Weights of a small transformer language model: untied embeddings, a variant of Adam for these matrices.
Each number is 500 + 25 x the weight over its row's rms, rounded and kept within 0 to 999. Layers, rows and columns count from 0. Numbers have three digits each. The size before them is the row's rms in percent of the matrix's.

# k: layer 4 attention key, 448x224, rms 0.11, rows 22-70, columns 168-223
# q: layer 4 attention query, 448x224, rms 0.112, rows 23-70, columns 168-223
# v: layer 4 attention value, 448x224, rms 0.0914, rows 0-63, columns 168-223
# o: layer 4 attention output (transposed), 448x224, rms 0.091, rows 0-63, columns 168-223
k22 103:461515472474507510504517509489517517499501515516490482507515509508487489479468517501553483503493519496516468468544514486499535499480514457490539529486423500512508486480
q23 097:546548517458508485555499475470462494482455508525486521518461472524525512487492493514509502518522468477508490452495521523519471507499518508487513521497515508439505498449
k23 104:470513523536460468489550500506507501528527451451516500510488505497482508507496436566452456477498479478472512542538488481466518494485462483543500511476503508508464538556
q24 114:508535522505472485542523483473494470520473478515500474504511501497477506530463494474473468513449513497475451501500504482539501513489501502557489512501508488432505479510
k24 087:482491502527480465498493474527512526483476503498522497488516507505529537499491480486477511467579481490473516515461472494477493507505467529495458450532511482508456504537
q25 099:487466492494511557472500522516498486479535520448519522459494537468527494495513515489473492518519533478462513521510538488486483491516482495519489495493467501577462500508
k25 098:490472492481531503528483538467494540465494525488507553499489500479476508460510528489551498540455502514506461456511539531499487491464509469465538530499524543493542464482
q26 106:516528513544483500492491492491514492465504518490464507515502556465455504459533500472508464480445496486544459516478476497516538499533519498507501512511498559444506518487
k26 092:489512478501506477507529477504494483505487445480510497499524540502486485557488512498488508506511459463476497481521516472467451474503479537485479480541539483515470522517
q27 102:515448461512492499496467551500508519502502500479527486453477502518497512462502483509478475564523507503466514507495498503533462503501499524505521547473468533514522513509
k27 096:510496493453528527467472513508496493484516506483494506481513487460520496466481476510555479487483519544477473495507537538512537457529486507485466529490477504484532484490
q28 115:500548525488470507462509500523479534515466501502520470525510463547500513489486485540493456510524500483512483498478503494508492500492496528545502494485507480452508524530
k28 094:502542499524472490507540456501504500484507492493517510496469499496525536500478477486482521472539429472489527537501453521475490506483474513526513493517492528530452495505
q29 096:517480485520513505460478510503564511462496503484503484471510524462532450488509509505487536468497468479490494501535513477482478470537526483522505514549495514506499550545
k29 090:516506456484467465477480504475499522502483473516508473508492478475534494487482513494511511534510505497508489511533504483460469554494473531471519542536543516502480469466
q30 106:495474462475558494511467529480496496489516522488523554489482502527514479504491493495504516514533488523494517476523488525528449492463502532474530510508487508530506481480
k30 097:477493527505525525531510526510489490516517510496479488515489525513481522502505470525507470477464523511503504519504520504527509467490491454493502531448542454468517537504
q31 103:486517494493533451503505471505481495459480484525491488500492494467484506525532514475499469508462507504493511480487485476506519514517534541473457478537511530454526510508
k31 120:490490494500477466481478485470496501490490524487494509476461510496500521533493504451505545514509439494492529529470453488513517547536501546474503509522523483470492530496
q32 091:516471515510528493511547506508493495522457507465509459520527452471518532469501496502503485482475491487462499472497484497459570525519528467483471540482536544470508487514
k32 113:500497518504492518467517481520525494516475503473489496501542462499496516545503476512495499498509514504517501527496503468491548518494503435498506488481445486577490473465
q33 112:483533526467504468534483467471492503454501503517483483551514476482494484509492504487497515495528459489528505461517513461539509522468496499495511484501506512447524512515
k33 111:533514473516482471517472500462493479498508499502514498459479487494518505508489482457512515494507436488496533519523492513472511512514529562515471503504510538482480503455
q34 114:495548496503483497480513456496472497495488492474497492548497480531470521526501540515514516485476537500524497481471540502487517513470490504509486481461535458461533528508
k34 145:481565520528521499503535464499487487519510505508461502501514522504519496502511511487486508497507476481487504530501461503480509485528520490500458491515536508462512525571
q35 121:505538530519500458506487458474512496527499489509505480526493470494490510534489489513451499483524438461508489495491487502527504525514503502550479463551530478450528504545
k35 089:537492491521505485518471498481486497486504495519547500500500461508552509504508505510449505496540461495488482497503465499475480468490487544507482497533500518528442480530
q36 102:499505490523540494510488489528486468468472509507511507503480491465482455511548505490476500539529410500507503523469536493509505524520514521509503462543494523480525515486
k36 104:535477498483509471474466490461491464462496467499546519492486451486473526518487536490518517490476463500475500487498499495509485475509524543490518490566517548498502499506
q37 104:516478512497436490496478551531519555522550524520525467487515527500494510470448482515478475433535517487487461490518473492467471482522468490509511501499472478523455455489
k37 119:497433487508497527524506552497494497480490504507503530480476490509529488487518518552510494502528530485515481499499526502523475560504483501506518531490475468557506490475
q38 098:511507519508492472463504503489557508507486512535505447470533484472478545542531485536511487502468489480492504490511493456484550484519482493483463444574534526499512535503
k38 091:517443478475510481544472478487478490490462491517490508494487452480507506489510530517491474505561488504521472458513498465510527469518499485468517516519454479556503478487
q39 098:492520499478541520464528500513476481470544517468459487489476495487526501442518455546524481499484519514530480506549484534540486471490510475495531519467524526463471495521
k39 116:478509511495464530508522491500512513483525492455520466499496509470500486472482441525502495481483470530539518535536494537457506503510508511532550492505494487504505512490
q40 094:541474497478538462465540519512509496524474488501454477485541503504491531499569495501494495510476504496507504514493469455499523475511480478518461495555491554487516513478
k40 089:514503489482519505529498523495510503479479479519523535474446474464473482512487533494497546513548459490494495485526509486475476482518543517489523492546487511573481508485
q41 107:506461496508470527492516539516498496522522531516537534504501540510492473492482551501528520483495503493489498511498502495475510498498506443521523529458490484539454461491
k41 093:490508491526535547507520511540517477529464492479474502535529513544494445484536504519503481515487553486534515468466539476532512486486494449492499477459475462510511521511
q42 093:502513528485509487510510448459518534476502463500490488468505468485524523508506459484490472506483499504528532525505465451512497486487476519457470519491491522492537545446
k42 113:468542477468510466530524504525472528517496493496517492541478531478453537524512481469493475470515490540492494509578533494500539464504503494504494488493520540475489525508
q43 099:485503499510544491503481536502460506531486494511487479504479501510515486521480466494463459536496500489455505476515481555501494480513492537553529471525489513430486474542
k43 100:500501541470492499484516480486515543445526492506515501465465457459527541456513459504516469517528496475530468491507471523496470515498508592526520474497511512527500505504
q44 102:501492487521494550514491484515517447513529537493535530495472540507470470497542520530508537462514502490499506523506544531461479533480486456511497493517471477549463489485
k44 094:507464549536554535478471507484542474499516490486492509478521494555471477491517571558530488503432517483502508496455456476510481504521500457486503516497510526499540504553
q45 107:491479527522467519514469516466514531526510431528513499505488498495502524513494493493468491451514469517514496460504487500451521506485484540480452457537526498514523526529
k45 103:525534496451534523499535502517482545487523512515481491482518511520498516456462483466497474489537529524545524496525510486539524479524492455475507486488462471483496494491
q46 097:496491477496505494479493490472485526460508452460491499507486484486487512476502482447475494503488504522509472463519452491509496448490505549486513511490491546478552513499
k46 101:466529484510500535544516523491477515489502502520524497503447515471515533488457487495519494486546491507529459492587495515493474515495515533547504513533561477476539532504
q47 097:557501455475460443512527512480502518511470490492482512453512434475509520505522457449489454489545492571479464510505511513515524488498517507492519506500482529467481551478
k47 107:480505457462483495468518512511490514470453462517480507496480487513518538458488485492521521563536465482497501483522513487490482497548477516463484470537530475513485510473
q48 108:451483529521489532553507494468481524518455478485486499543478500477516508508448501481509501520512460495469514487473476448491501539509523528481504481470510501521531516531
k48 114:521527523468565491471479497479504522507542511510514499496551515475484514534491500453497513467503555501504517495455508520502570484491525500513481508423489516445528472495
q49 100:494526502496473454512515480481488477502506513500502522480507492471493503504506505558522481504518526527463485478511527509502510503485507516503547504475494512516425523519
k49 101:492549512483516466451528454531498532537485516499493478483536506496505514483515493523513518547462492493501544471470462519485552502556473451465492525488481513482481485489
q50 106:478507476505493466572471500473482517504493493480529515529507480447501508521476502504511516500535451553508451475486489487479529532489530520458502510525509529496496499516
k50 102:519503465476543436462457506493501507532542534513492524497527495474513516504480459458494522488502502476512507482511518550522544478501512473482470506489446483448505506480
q51 107:497498461498518463482495473517502483474473483511501500485413516477487487530547481494486482531491476476498474454521509485490492508512493515497499512527495503485479510478
k51 112:491482493468495428487497489498458516462518461487507513503517475484498496467527524469551506498481474520500480478542453472490533512542493509486520504576471521460502532510
q52 084:504487475500505477459490500524526472490516495543545511503560492493516485495515529540504518535498510472508524461506517485500519489491471455530514533495501529524438484514
k52 094:538489496534446493485477488539504495529495515475504453503517477506524485459478479531498465514473493454494496454513483486526499505485465492511513526489488502521488481445
q53 100:515513520500438504467524467522485474530504491475493520468509447469488511521517502523505501496517481530502509563534516489492487562460536453496482509488518490514476502479
k53 103:525551509491511493478499507528508509559463494523489467515530511524492479497526529503502552486425506481473526501511474497508526495539475504506502524492467539481469475511
q54 105:486516493511539517504500483527496484500504475510495484544481519513542512463472511533490475494492481477480545526501487548505508496488501503525516582483498492528510491503
k54 097:511541498463486529457493480530565436504550515447496470530554482504512452466493456527491492495490515494502490457495509472502520497481468486489513494484467513506462492484
q55 101:497475489501495497488498529540504485530513509488552495513508514558504500497497497526483514476527556487440483515513545516495486489524494484559522513494460457536452482523
k55 120:496490510506514549471469521515510508498510505510512517509527463535540479476535520537472490487506537450517480481446436499505483505474463452483509511496508478528508480512
q56 090:485500479516516482505468502485533496490522509548514521502483524505507455495534507517494497533534437507508506497529519459500477486502501496488527470538540515499510498499
k56 090:536472492516500464537467539474496454462503490548519486514485497463493519467512487505498478491501489533535468483475500464514514470518460497528536502528540494507478527532
q57 100:484516476484498479543480438478511491502505506537491516502427504483486516539504469487477485481520476522496481509495476516518479527508531525459502495534457479505486464512
k57 106:494492513473504488489514490486494475468527480494488495511482481519504519486475519468534491478484449498487514496490473543503480524531509556473473501513442539446540482509
q58 102:481514577491459525509485504493493538483529505477525453534557543519524518447440487532502525447495505510494479515487505491475496498516499527493496515437467480502503493513
k58 096:472525512486507505538540504462475496512536508491535495462495533487514520542520486523453460458518502553482499559479526535477487517453537499521523542480505509529508497492
q59 096:507532531508498493440505485485487500487519512486503504463507485522507516519482479578510504526511455485499517535508484511519472519459481526497502453452526447536482513519
k59 108:494506484487479511512491509496459511515462501515490440515488509504517467456524520543464495453488508509501461494491505518516524492500450505494559518504478515474492464526
q60 099:510471469500506468500488513522518495536436507520514494480482504533483473520518511497498528524522463493456523495492545504457490514520501484499527501517469494540465505485
k60 106:503455508489521485495509499494508472453485474525527524516499457536498515504525542501485470494512512504506493461457494463495466505481508506471508475535493525527493476508
q61 105:527494447486488463539479475489498512517510541472512511461466473496487487474542518503506462482514510527506510472475502519521495516505507500493529464530486544505494506536
k61 105:482490531528513510473466488469537523455515504528485491526454505511542530504450532467519520526514468461524497485533515525507492526491446494453484505509532474467476476463
q62 099:543468494526490469464494506520515542506485435500497485523509513456493476472524510517483522486457493530518500448473496461477507515502460533509478499518516528532533523535
k62 104:517496490493509513529533488512500517485511481505501497487486496452515523483476562525499431480537502504517464459561543503491479503485524485545540526513501462515484487491
q63 099:489502504479474520486499501517474484482520531557461505497488508526487484481471515541512500477459500492531456510540501512506442496461482523481504499439523447466494509505
k63 099:480515514553496521477494494485493523526494502502460479492517536502490497463518469497501476496485491513484480528480493508490514476543447512530534495492511493458472472561
v0 098:554473491503499502473476527487495505492510471525510486491459522507487469544509525483483568507509473493476436441508496502536540527491525491539514514518506529491480490481
o0 101:497469540499504492537473493496488511474519547485459507523498518534492504485497479485527496487470546501537524515483543498478522494524538509467505515502500509444514475486
v1 100:508500548510547500507505472486440520486508447513500527479486460520537529503510520472461478590516499509501536484515513520481454556532506524467487485473506462504470514480
o1 104:502463493522514536493487520518518478488501492502468514522548514504532515527522471507553511520485464489552523511530465508531497483499522516499489506491533519518560489505
v2 089:466518467521489482586497487520516499488487519470507495500514502532518492438537515516545480462443493537516446470502459492494475484468508528480506519501523469503466567490
o2 090:501530522473515483510481486511479497511474524540508474463489468532519471473473507473455511471422542496505504485494494489488494507530481487535480481496496475500493520472
v3 099:481513516510487517481537486507541509510503474493451512453490526449517497533525461470486522569450493493452546509490473513495507492497462446468513472492506484508513517496
o3 104:493493497514527485488438491475527495532470478564494481510499500564475472517484501514506469502497509516545494500499535506509492488505504515518498484509526536486518504478
v4 091:504514549537554535524525491489512458485468531515496505532472511458506505511502435483485566516539473518472510462492485523458488480475490467474452494478523468508524503471
o4 091:453502474489434558493520513511496514545550525459509472487516512491524533505488476509514470523506461507442539490505480477480480486505479525482515465492484471515508468525
v5 085:466505551457501523513513540459499495477466499532505475496508549518513460505470478539482485494477492508482492540509488493532447460440493513512481521502556539477546536530
o5 087:478537483482550480507499474527510479539481503506555445535492473497517536452512485490521474498444560489499508484494464491468507513508499481458449507541480509466460498493
v6 089:509494534561471499550547517497503477502463469475524517493520515537472519488505480530538507519501512506469526455493506472506504492467505467491483471576491513499551542496
o6 091:459521515445513534487484474495474494548526471490525499481504525468508536490506508513451510505501524482433497551505470512483484476525493500509489501480485479472510507551
v7 094:543527538516522459532491513536552497546528508477492525488475535486474469559535466477511501568536499517471541435483526522482526477478513495499405462518493524511508545490
o7 096:498534509512432533475495501479487519508534469518492509494476465497460479537505483538468469498485476524534488508498508507461464526461488502504521488491451469497472468530
v8 092:516497494497540497510530483543469508501478489495516469509529511540478525519545496502519510562488494503455550472502521447460521467517506460439513484531505533495488453482
o8 093:505488514525413508476475476449484480487521470499530507523539540462496522504495480496458482535484506499520458512498474510538482485497501498500528529447500500468536499533
v9 099:463476504536511494508466506505479471466497474514516511511502500553478542482499486515528530474486457487458473501515516490503468489500485525534537509514515529506499519505
o9 101:497493522487508534529547502524495487526517543477528476517466505473537533454516530501500523503508552539465534498490500507478512534517532502483483497469491495492502478521
v10 102:453542472540532494514485507501488505538529490467459504511497505474534506507446531472450495490490508497458486496529526489516477488469579523502494535492521472519481541515
o10 104:484531498504477478491494508498505530520483498520510511506520489507488449528519531510475468486485494493495518500502511465470573507498479489517499453499471489502490515487
v11 096:539502522505522496516470487524525523492497495502519505485515521500518465502548497513523531540515523486534523472480534513455526515504494522504443527460508517505483504488
o11 098:520497477470501527471475516520484470436494535481458490503512501530520524539464441483530523509481528438548483493494469517524474514497506523498486486494481502512486480514
v12 096:530486491489473540528520533436507506491464509541527498479517550478501490479482534491501492461504512498534504497494442472478561480528502508512494530497489527478506537524
o12 099:510486487471511482498517501549484499495519515470496447492490552483472514455525518472507530496511544537472494516467481518485515461497507524469480508493492532502516525510
v13 093:502486485534506491428533495536500472503508488492498499475527546448490511497501492533519504508467502494446470530506544520520563474520502487526504488479484521475525470520
o13 098:485497502487532519483529494492525491482505522528474466494487495554460503481518536495502496442528587497540496515442506517475503497526496491504485514508470507489484511450
v14 089:515498533514481512543512493526507498530513510513519498518490482489457489512463521478462525454493513478480531501526513508482538531486491482507496521539487509510478446517
o14 087:497514507508526456517480528509515554496521442491476554500515528512510527496519525516473514490483468534502521520509512505550495505476509501531466482498484470516487521529
v15 097:467468494508506494545542496546496529499552488543463516517449545501497506465476487509533533513471486483473517477512448473502510534485525494458500545504514504501452497478
o15 099:510485511530481518521507498450526458486514464498478484533553524495449518496515476505516520476493534524467483505460492489516538482539498515512481497479492465521514474469
v16 091:517519567513530536549540494494479454490543500515519530506486522487494523500525513489441475525513487508493516480494511482499537506529510502518424476510520529495522473484
o16 094:494516482476455554436512509521524510502513496498479468497493439483528493489487506522516510504477550532574535507453499481480499481476494476463545541540476446533444494515
v17 093:526521491488522451507505506449474496531521519489502479484501503520491497521496501491498526482562493513458461510477527516501502447537557530543492517515519510505501471519
o17 098:492508510486486475498527505535479499491448478446520489513516509475480499526517531477531502470460500497525517498484506466470546541472499468484513498498507491474490490484
v18 098:507470467486497456482450511492498524472463508522516508520508507526478487543517546481495469503521509511468471463513513458476518486523467459506501484516498530511461499510
o18 097:513474514472477566472480498505506500477520575494528478520478491514521471491484476524480493511510522543532490505499507509512459503477528533470517495510499488436532512484
v19 087:504498508514501453500478535487484521524465479416473482504486472559476477484470503510511477442516534493494507452459478465522502463476484498510488509538537525482511509521
o19 090:490502530504525478521482482491479491476503446514533562501516486455445497525483516511508486496518501527519504513523494453489532525468490503470520472477511502473496492528
v20 088:510512442528545548423485459476479481518509528457502499499522517483499481530521475516529562510457505517491540549501536505522545495484498534520500511453500509491497482511
o20 089:504520513518463519502511497554491509524528519529507499501472484530509530515505536494461463500546540484522509509474537484493544574506495525519503441498488546513474521476
v21 086:527520497488482510449457491509505517507517508485559513476514512501509494477504521508501554443497506492478468539502580522474520479474533539537496510454515498496502456496
o21 089:521484513509580481513519535512518469486498562494471507519511523536524516512505533478506496472470567471543541509498495532497498491512517540474485489502494509443454501490
v22 086:485469490500484546476491503481546458528506512493473542510545472476514515524488508496465505479474483488558474558499518483517583509508544498523522538564486500520513519535
o22 088:478473513536535452491501526511530504525472483521530467504492512513502500530514538516510528496513537509510474524505508521489491491547520494524504510468484518477500541490
v23 085:453501528488472449508491496551488538479507471524462518525506496564531501486463509524482456492510503516517497463507479449484522511539504498435496543518501481508484530517
o23 091:506470490552499524515515504487494509481459437500535494519530478481489457523472505519505530518481460521505490501527461456520503514482516512524497518493530493550544513517
v24 102:536502481507506508460477505510462494503530473501476520469482441469518500503501559523495483554510507486532484541470507517569454550503519501544536533519491536488521485515
o24 104:480514501477532501502503503489520476473490514508475546511493464523539521519514514503529499488530480495532461501512513497487547521543503487514486494506465527502513522468
v25 107:476493516535489547511508471496532484492534522499501516478514492506533507487493453529499540465483471516509504541524538530463516492478518524506474510483520467488482494515
o25 111:492487506529519485490502499508497480533463513501518449490501485561486539504495512493488494469464557451489529506461492491509507513557498519526496482472527498476471520494
v26 092:454536519504518532462493480543523492526551561450515464515497501488528479519458532480480495532494547486498524559519535500490480497471559534536474485498508487497517475502
o26 093:524539483530505451467525509503477482531491466522489504481532550497500494518504499509504465489498474469509529499507477482529537494493490482471506525508479490520475494501
v27 102:462485532466508514474477501542563515452492466532487507494520509530459508530495503528472534496509487524457467479478470550484487505474490486483555479499498496490515509503
o27 107:532436504512509482492453495484543500481515551524488481502498488532556488459457484478492514527478500504505525445549517488487483465495492544500504474500513520437539484482
v28 090:523519497500509496445510501580473500522465477520512494531463475491520490528485547489464478516497515501516519548497470513493494511511503492539464575490493554483498497496
o28 091:478496495483520479481509504480501495465489467451492486493532503505504489516538473500554489484473544467520509493466480460540517493520505455502489504504464456508473501482
v29 095:509503461500485478474457533525491486499519509484523476468476533500476470502470524540558527478519534491460462497487547533527455465428505492513537513484444491490531452514
o29 100:503554506507507480521528514457497491492494502519494488494490535503488506461496520491482478472515508517493464481497507533483501515488491491511495507497462494476500490477
v30 076:526504492536510505537493525521467460511512537475499519515522525480501508512545520515529462473506498524516547521508535511495459482465543533511440478509529547527547532488
o30 074:462533504458453516489575493529470489508514511544512438481487489449487524459537501476500524513511508505497514490507498515514482479475458484491523521486448497492499502488
v31 085:526533483467464482512452525514518464510470488472462472476532478477442471527547518451498496513487518491509486496515469509511470451494552489532503444522491521501507458543
o31 089:515550499482506455461452490456492503532520451507531507477472500522468506493484494499489451451529506484529485498502532522490485523497469496498523533511504502499487523495
v32 093:528513478511479482493470522511514501526545485455448489505519463510514482497534565517511464548476522477542502505487447467515467503468533532513480468497470528513530494508
o32 092:492521486500514492486496468510506507489438483541538553459484496495470465514478514500508468488498524505510505497501525510493499543519518452466528553508544536495537515514
v33 092:522481496503448469497501530477433543508519511540469468490516497502527510449485516539526501465484498493532497481479464476484503509522437524545518489507517510508514507508
o33 095:501470496465539493537525496527488469473464512472492516515496534523457516454514501464491521514482529522495500520469485526530499493512501516469504533484525542498531535495
v34 093:559509487521509519519485502514523501483509489515483500504490533455523514466523535532464520526510505503530483486461559522535458521514522449488511490510506493479545520472
o34 100:478509488438499487522498512478483530495504547516467523523482491489517500507495476527492490484478473504469468480523496531461505502525471513519546504503489509496531529521
v35 085:471489540502497505494532511474501443477470485538499523479496515497523498496494480517462533495508508494495538541498437549481503507510478496471471474485492485493507515518
o35 084:500519457476515519451461499525484488541503456495507455505519523487511501442507528468519487487493463468464541544510516472496494503500526494528498474529513481532516489491
v36 090:536492510508487459553508522511507491490430467488527502470482524459437468535503461473484523534493535473469503511526482480514504490524510479456496488467497523473477494498
o36 093:472506471467517497510458489514524538490506469491511494502511541499466530452495462487518481476528491492457512462513518533518476495463516472508493558540527472498506476506
v37 087:542522451491561501468484515489487476513474478501483513498483519432519463517562475462486501480495476518513469512460533490512533514500489495542489523479528534502530524508
o37 091:485485524501479501478503524537527491468500519503482499477491464466488482535498488511538526535518526492536471505490506512446496508522505492482501471527450481472469491460
v38 083:491511498533534461487529507465451478506513546465478468516484503481522499523480502443506502490523540522455472526552513491498470502487517475542483520485517524507513482508
o38 085:506548460459517517463489511502469482548497474470495472516526507528477505504511498513472426459509496430503514518471514510509559501518486495494490477513492487491434509473
v39 089:530531500468488501509468535538501514506451459492458534477500503508471518487482530500437453480501534505509520474482507472513439476503504474507490545500490537480499507472
o39 093:466509489458549469506491500449509488468526477528471518491504458454515490467500479543549527501487495496548489479539487502498519443460468508489518502530516484485507481524
v40 091:461494531502486487506506496527546559491488519469529543503443501497494503549433455481505530544528488518511490491519467495527530485503477469499515546495482510482484545504
o40 092:506458470519507520525492507532512476487465492504500463517503509532494519549487507488495503521486531494490476478454467465484480534533525500487455515486522478482476470495
v41 097:552510471500533483462483495509513538469520508518536510466473567457490479530505513522503500534483511493468459499536548494516488477505501475534503544477500522496467546501
o41 099:505521493453506514493531489492509490475510552510453481530459493518500510490530477516501508503491535494542496478497475542487534492498497500503477535505471527483498470458
v42 095:519494508495496503475522490534482507465478529530424513508515517516493531507497475545500555465528478503486525479473513508532503534428503547477484434516478474506486476498
o42 093:462503542498551570481494507448511492514508504509554509490499457481480474485473476479523493528518468451494481495528506456495468487480492506528525490492465508459484484493
v43 089:489532498470467537477529489487557489475492514487476512528469489530499513472541463517458478506490503531532481496509486494514450514472484508509513511473514478493506544510
o43 091:470492495482522465494473488486507479545469504522533465448464426482510465504487496488502478518505459504469527452507503453509524481540468488528537538556554506520508488497
v44 093:555488464506483489475526500542513509522466560527489515496533505462480508486478500477490504491542517514483473529520589484524506488508485464506498494513433517501526502484
o44 095:482486496456503520514521531508501551503522532491511543491451539499499480529532493504460472523529437487437465477500497544484478466527519507527506523499500505492473534494
v45 095:487468494512525490508454501498493502474540518501464482531535468528498499519484527527624495479508485539523514471486471541483456514461502561499533488492502472505515519501
o45 096:490523510516459510512528475485470470507528508511520495475491503488503532491508492474493520473497469476495504467514503473540512525476489496529477485487479545502538516477
v46 082:524523499510495532504518511494509529515509531551518522518445549436512488450473530471475564489481523490498497531487493512514492540469519497522457521472457492489508487479
o46 085:485530502484519518522522538534520523461560522470473485470491490505496504500521503512495457502514505509485536497484516488439514486493500479481470434557452444521470508498
v47 088:548485522512525489466541480475466515497490502552534516518499519515502463467488480549465505486528537521464564490481489497530519548517477454476453519505526496512513479466
o47 089:500469504481461530503539500535512500510507524447503509565553524462498529493537486481525504513487467524475502479481455513543481499535496519454508481511493493503463530514
v48 091:498483455468493498468470494541499475505483465521530526482493473505469478500480534465498525501500487532511477506533459489521474516494547484504530530525485522488441497527
o48 094:522489552544469494497491499490507508506514472515471519503490510495440491483486518464529508487525551488506481454477517459506580506547497521511496487527497485501552497488
v49 092:564513533477450517526476516555547515535481529564512549478508516498453452530485505479455522510526544472463474502492538510501525481507505460483468525488463536480515449478
o49 093:474518474469501510492498496453506518460541504477488482517470485480537503468486494507496499495478469574522481478488483516487465492473479531481515514536480432511487524514
v50 089:483486472507526491521519491529498511472468500480560506469502482513476465449496525538447464520500498487481478493491456459472467486516499474472508536471520502491500463500
o50 089:542548479500493468456476500449503450495502475491480484510522479545534501469517519516513515473476523504553532479485484487513514484514495497476438455538488477529481482507
v51 095:475523509520519487531473498521487488526549496510462526513518453498479522467539494515486527499484484512503493508520491496493449516511520516501506537513480494511508486467
o51 099:509489500499474479548501524467520506525522506489459519472501494522522465480487508478491511514476498481524492436525543523495543468485462504511518475493521492482525468534
v52 089:500516511477452478511547515484425521539453534475451541478519456487492504508483491505504429501468518501497465515464470482526499479506469492476531520491472496483542507495
o52 089:480509447494544511539492471493512484479501459518518521471494477504520485484508521476513491500522455524545447500499482511492505477463480488490515541519540517504501512501
v53 090:498515511517483511515514483566528502486521510512492513526482517531524506484452543507450508460523510486487467507540524507473464503461521498473479513509439504491507484469
o53 094:499532486510551484528465498457495505531519501486478516482513528508560465493494475512475475482432485468498508523502492487496493454515504484536493514483520459472468504530
v54 100:507508526503475512486457497541540453520505521558480525488510530463499498541541529490514511498486502510553519531513512502508527478484518473522445443525469500522503523524
o54 103:521534465483519512440508465484474508546527483515512506486470476506490514523474508512441453494502519464465475505536506508469473504506496502516551513489472490535511546529
v55 094:528490486529465507489479505517509487494449503477513508484544510510476503530495546505515509510492534476500506554497525520468449487478523495507490475471448522466562453483
o55 101:491549472449577487497489495465511473511518485485505472483496514520546524462514468491509471446483542449517504487524491518515460476489505470499500498496469507444461498537
v56 093:510496513502508539511465495492463487514508555483456490508539470480498509490481494458472503503500506489541511525508499498480499488496525542526467480430488501527466454474
o56 097:527514488518483520510534544516511446504520512480522524493485542477518518480515511522504493492520497504482514509508508501520467474488524512452533481482491499476465506522
v57 104:512522476495511501472524514445519540553471550464511494498491469473503452510524490486502478493500536505492526527479518502504501475489481465498506524495517490488529520487
o57 109:462497485462506479500465500496487480486494495518496512487511513508467470533513483488483459524518465538490489522497504513494519493485472511515487457519519528478543524489
v58 103:466502483455505475486511510495556524506477517517533471543490513501479513477515515522506485424530494503500495495524532470504563509510491479527529524547526537514464522515
o58 103:505463510498515446445503546483490517501500534490493516476502520489460463519486516498493511504532493502459514523485509497478512442521483484505506524496513497525494502487
v59 094:491504493529459453527480499510470479533488469480413507551522474513500478552546490496556519536476508501508514462484484496451505472484509498488472483521513511532495476516
o59 097:488514502521429551488476483499478529509515440537543507455478488500496480501464504507437490494528485535495484535489538494511501566490482512518505476504513514505544526508
v60 085:474516562477504517513538526506495497518486487504533542467484502530528495426504460542518462458471500457488505537449450529489477489499518495493461523458522509494520507510
o60 084:503497477497549526488530517498497472462483484507510461508527424532520498478496560497540483465527542523510576484502476490488523525486472514461444463534495506533467483479
v61 101:533526514523498534471534519460462476500481448517489493529471448513533500521496535486476531491516517486503540491496442500510432508504494507522508500498516518478545488514
o61 102:493503500474550483525476486524476540547510474449483517476511527483520514509513501482538480501504494490502537483505504476527562524498488471477480499479494532519508498544
v62 099:490491457502493482539458510494480509475503500472473483508483538452489531513544507484550459527461491496511487481500521487542510486494520510528532476479482516505466526481
o62 100:535531516490470518498515512495500486484530540517495509484490501462512500475495486526501531502530506486531453508483517529499478495465524475487515511493459490497509476512
v63 084:483475498479507466497507504511467519505466535472514458501491487505489466501502513560518441512494508519499480475480508465517556509444529524504532472572490504506505484490
o63 086:522514504536483505474490492461505488514483479516521548486519528461475513514502518494502508482513485455548471521489479504491473516523521457495535546507535485517492500529
q64 110:488548526495508505451495463477497500523495494512495510529550502538502495527465544514474516495499451484514467538516494563514463494535482491497484502483510501496470494550
k64 098:494527430491515487532492511482471460494503494461506460486458528512531491457534487480516510494518466520532537482488530506504533533502522504521513516497482515458513519467
q65 106:487530553530469497510498463515454515526509531487488520504469462454497509540497505497478509508489492472526513481492456502517483481481506452500473470516514485481505511502
k65 111:510506511498486493492493481490518510511507473531496502556505541551497477483491509499458530467556474517509464521517543475502496511513453516545525509537482538451481488497
q66 098:516484531458515515509515471570508493500461499505512520515540498479507518512543527467505536522476481511510539506421518491504480465485511449463497505494479488535486509453
k66 113:469536518496504522500508484433523467507471517509499513484549463520450497545493518573535512546522458462490498475515482485475472543557467486521479488515525453489516487503
q67 090:505477437504503486541486540544498506456475492505498465483485569442523494465565483475493495500506532524508455505482526499509549500487544511483522511468488505508489533467
k67 110:496501561462502550515527486532512500496520498535531532486524458521492486546512527477518514509487538475508553498483481494465444514468492482481472492480478461547479495474
q68 103:497539546486513490469519492485493524524501495477487492552509483544505521534466502500494517513515475453501497491521506507501509511508473486515511517503512502462486468545
k68 098:473526521534480448486482446476487517510507501503458522489510494507500514483507520506485522503553463522510455520494502479494476517467481564492512500530528542461505482525
q69 086:522506481464501523514465488507476485478491501516499461548521501501504500456498521498499517495483516499534508480523503485518518524511487477473468550516480457513459476508
k69 094:465496548473490508478515482510482508520489488452534480518507498533452492523469497531507534499503489445507496529535478514521492481498453505533503459514531483484467490519
q70 100:518457486513500486518527509536497460494483493473499500453502528445486487450510495538521516496519524488515506496494508469461458482485487516484479522510507513507488543473
k70 102:488448550504487500459521481523477481494485503485518528461516482489459527531462524494540498541466514483525545533475487502476487459511494496451469501486530467531504540521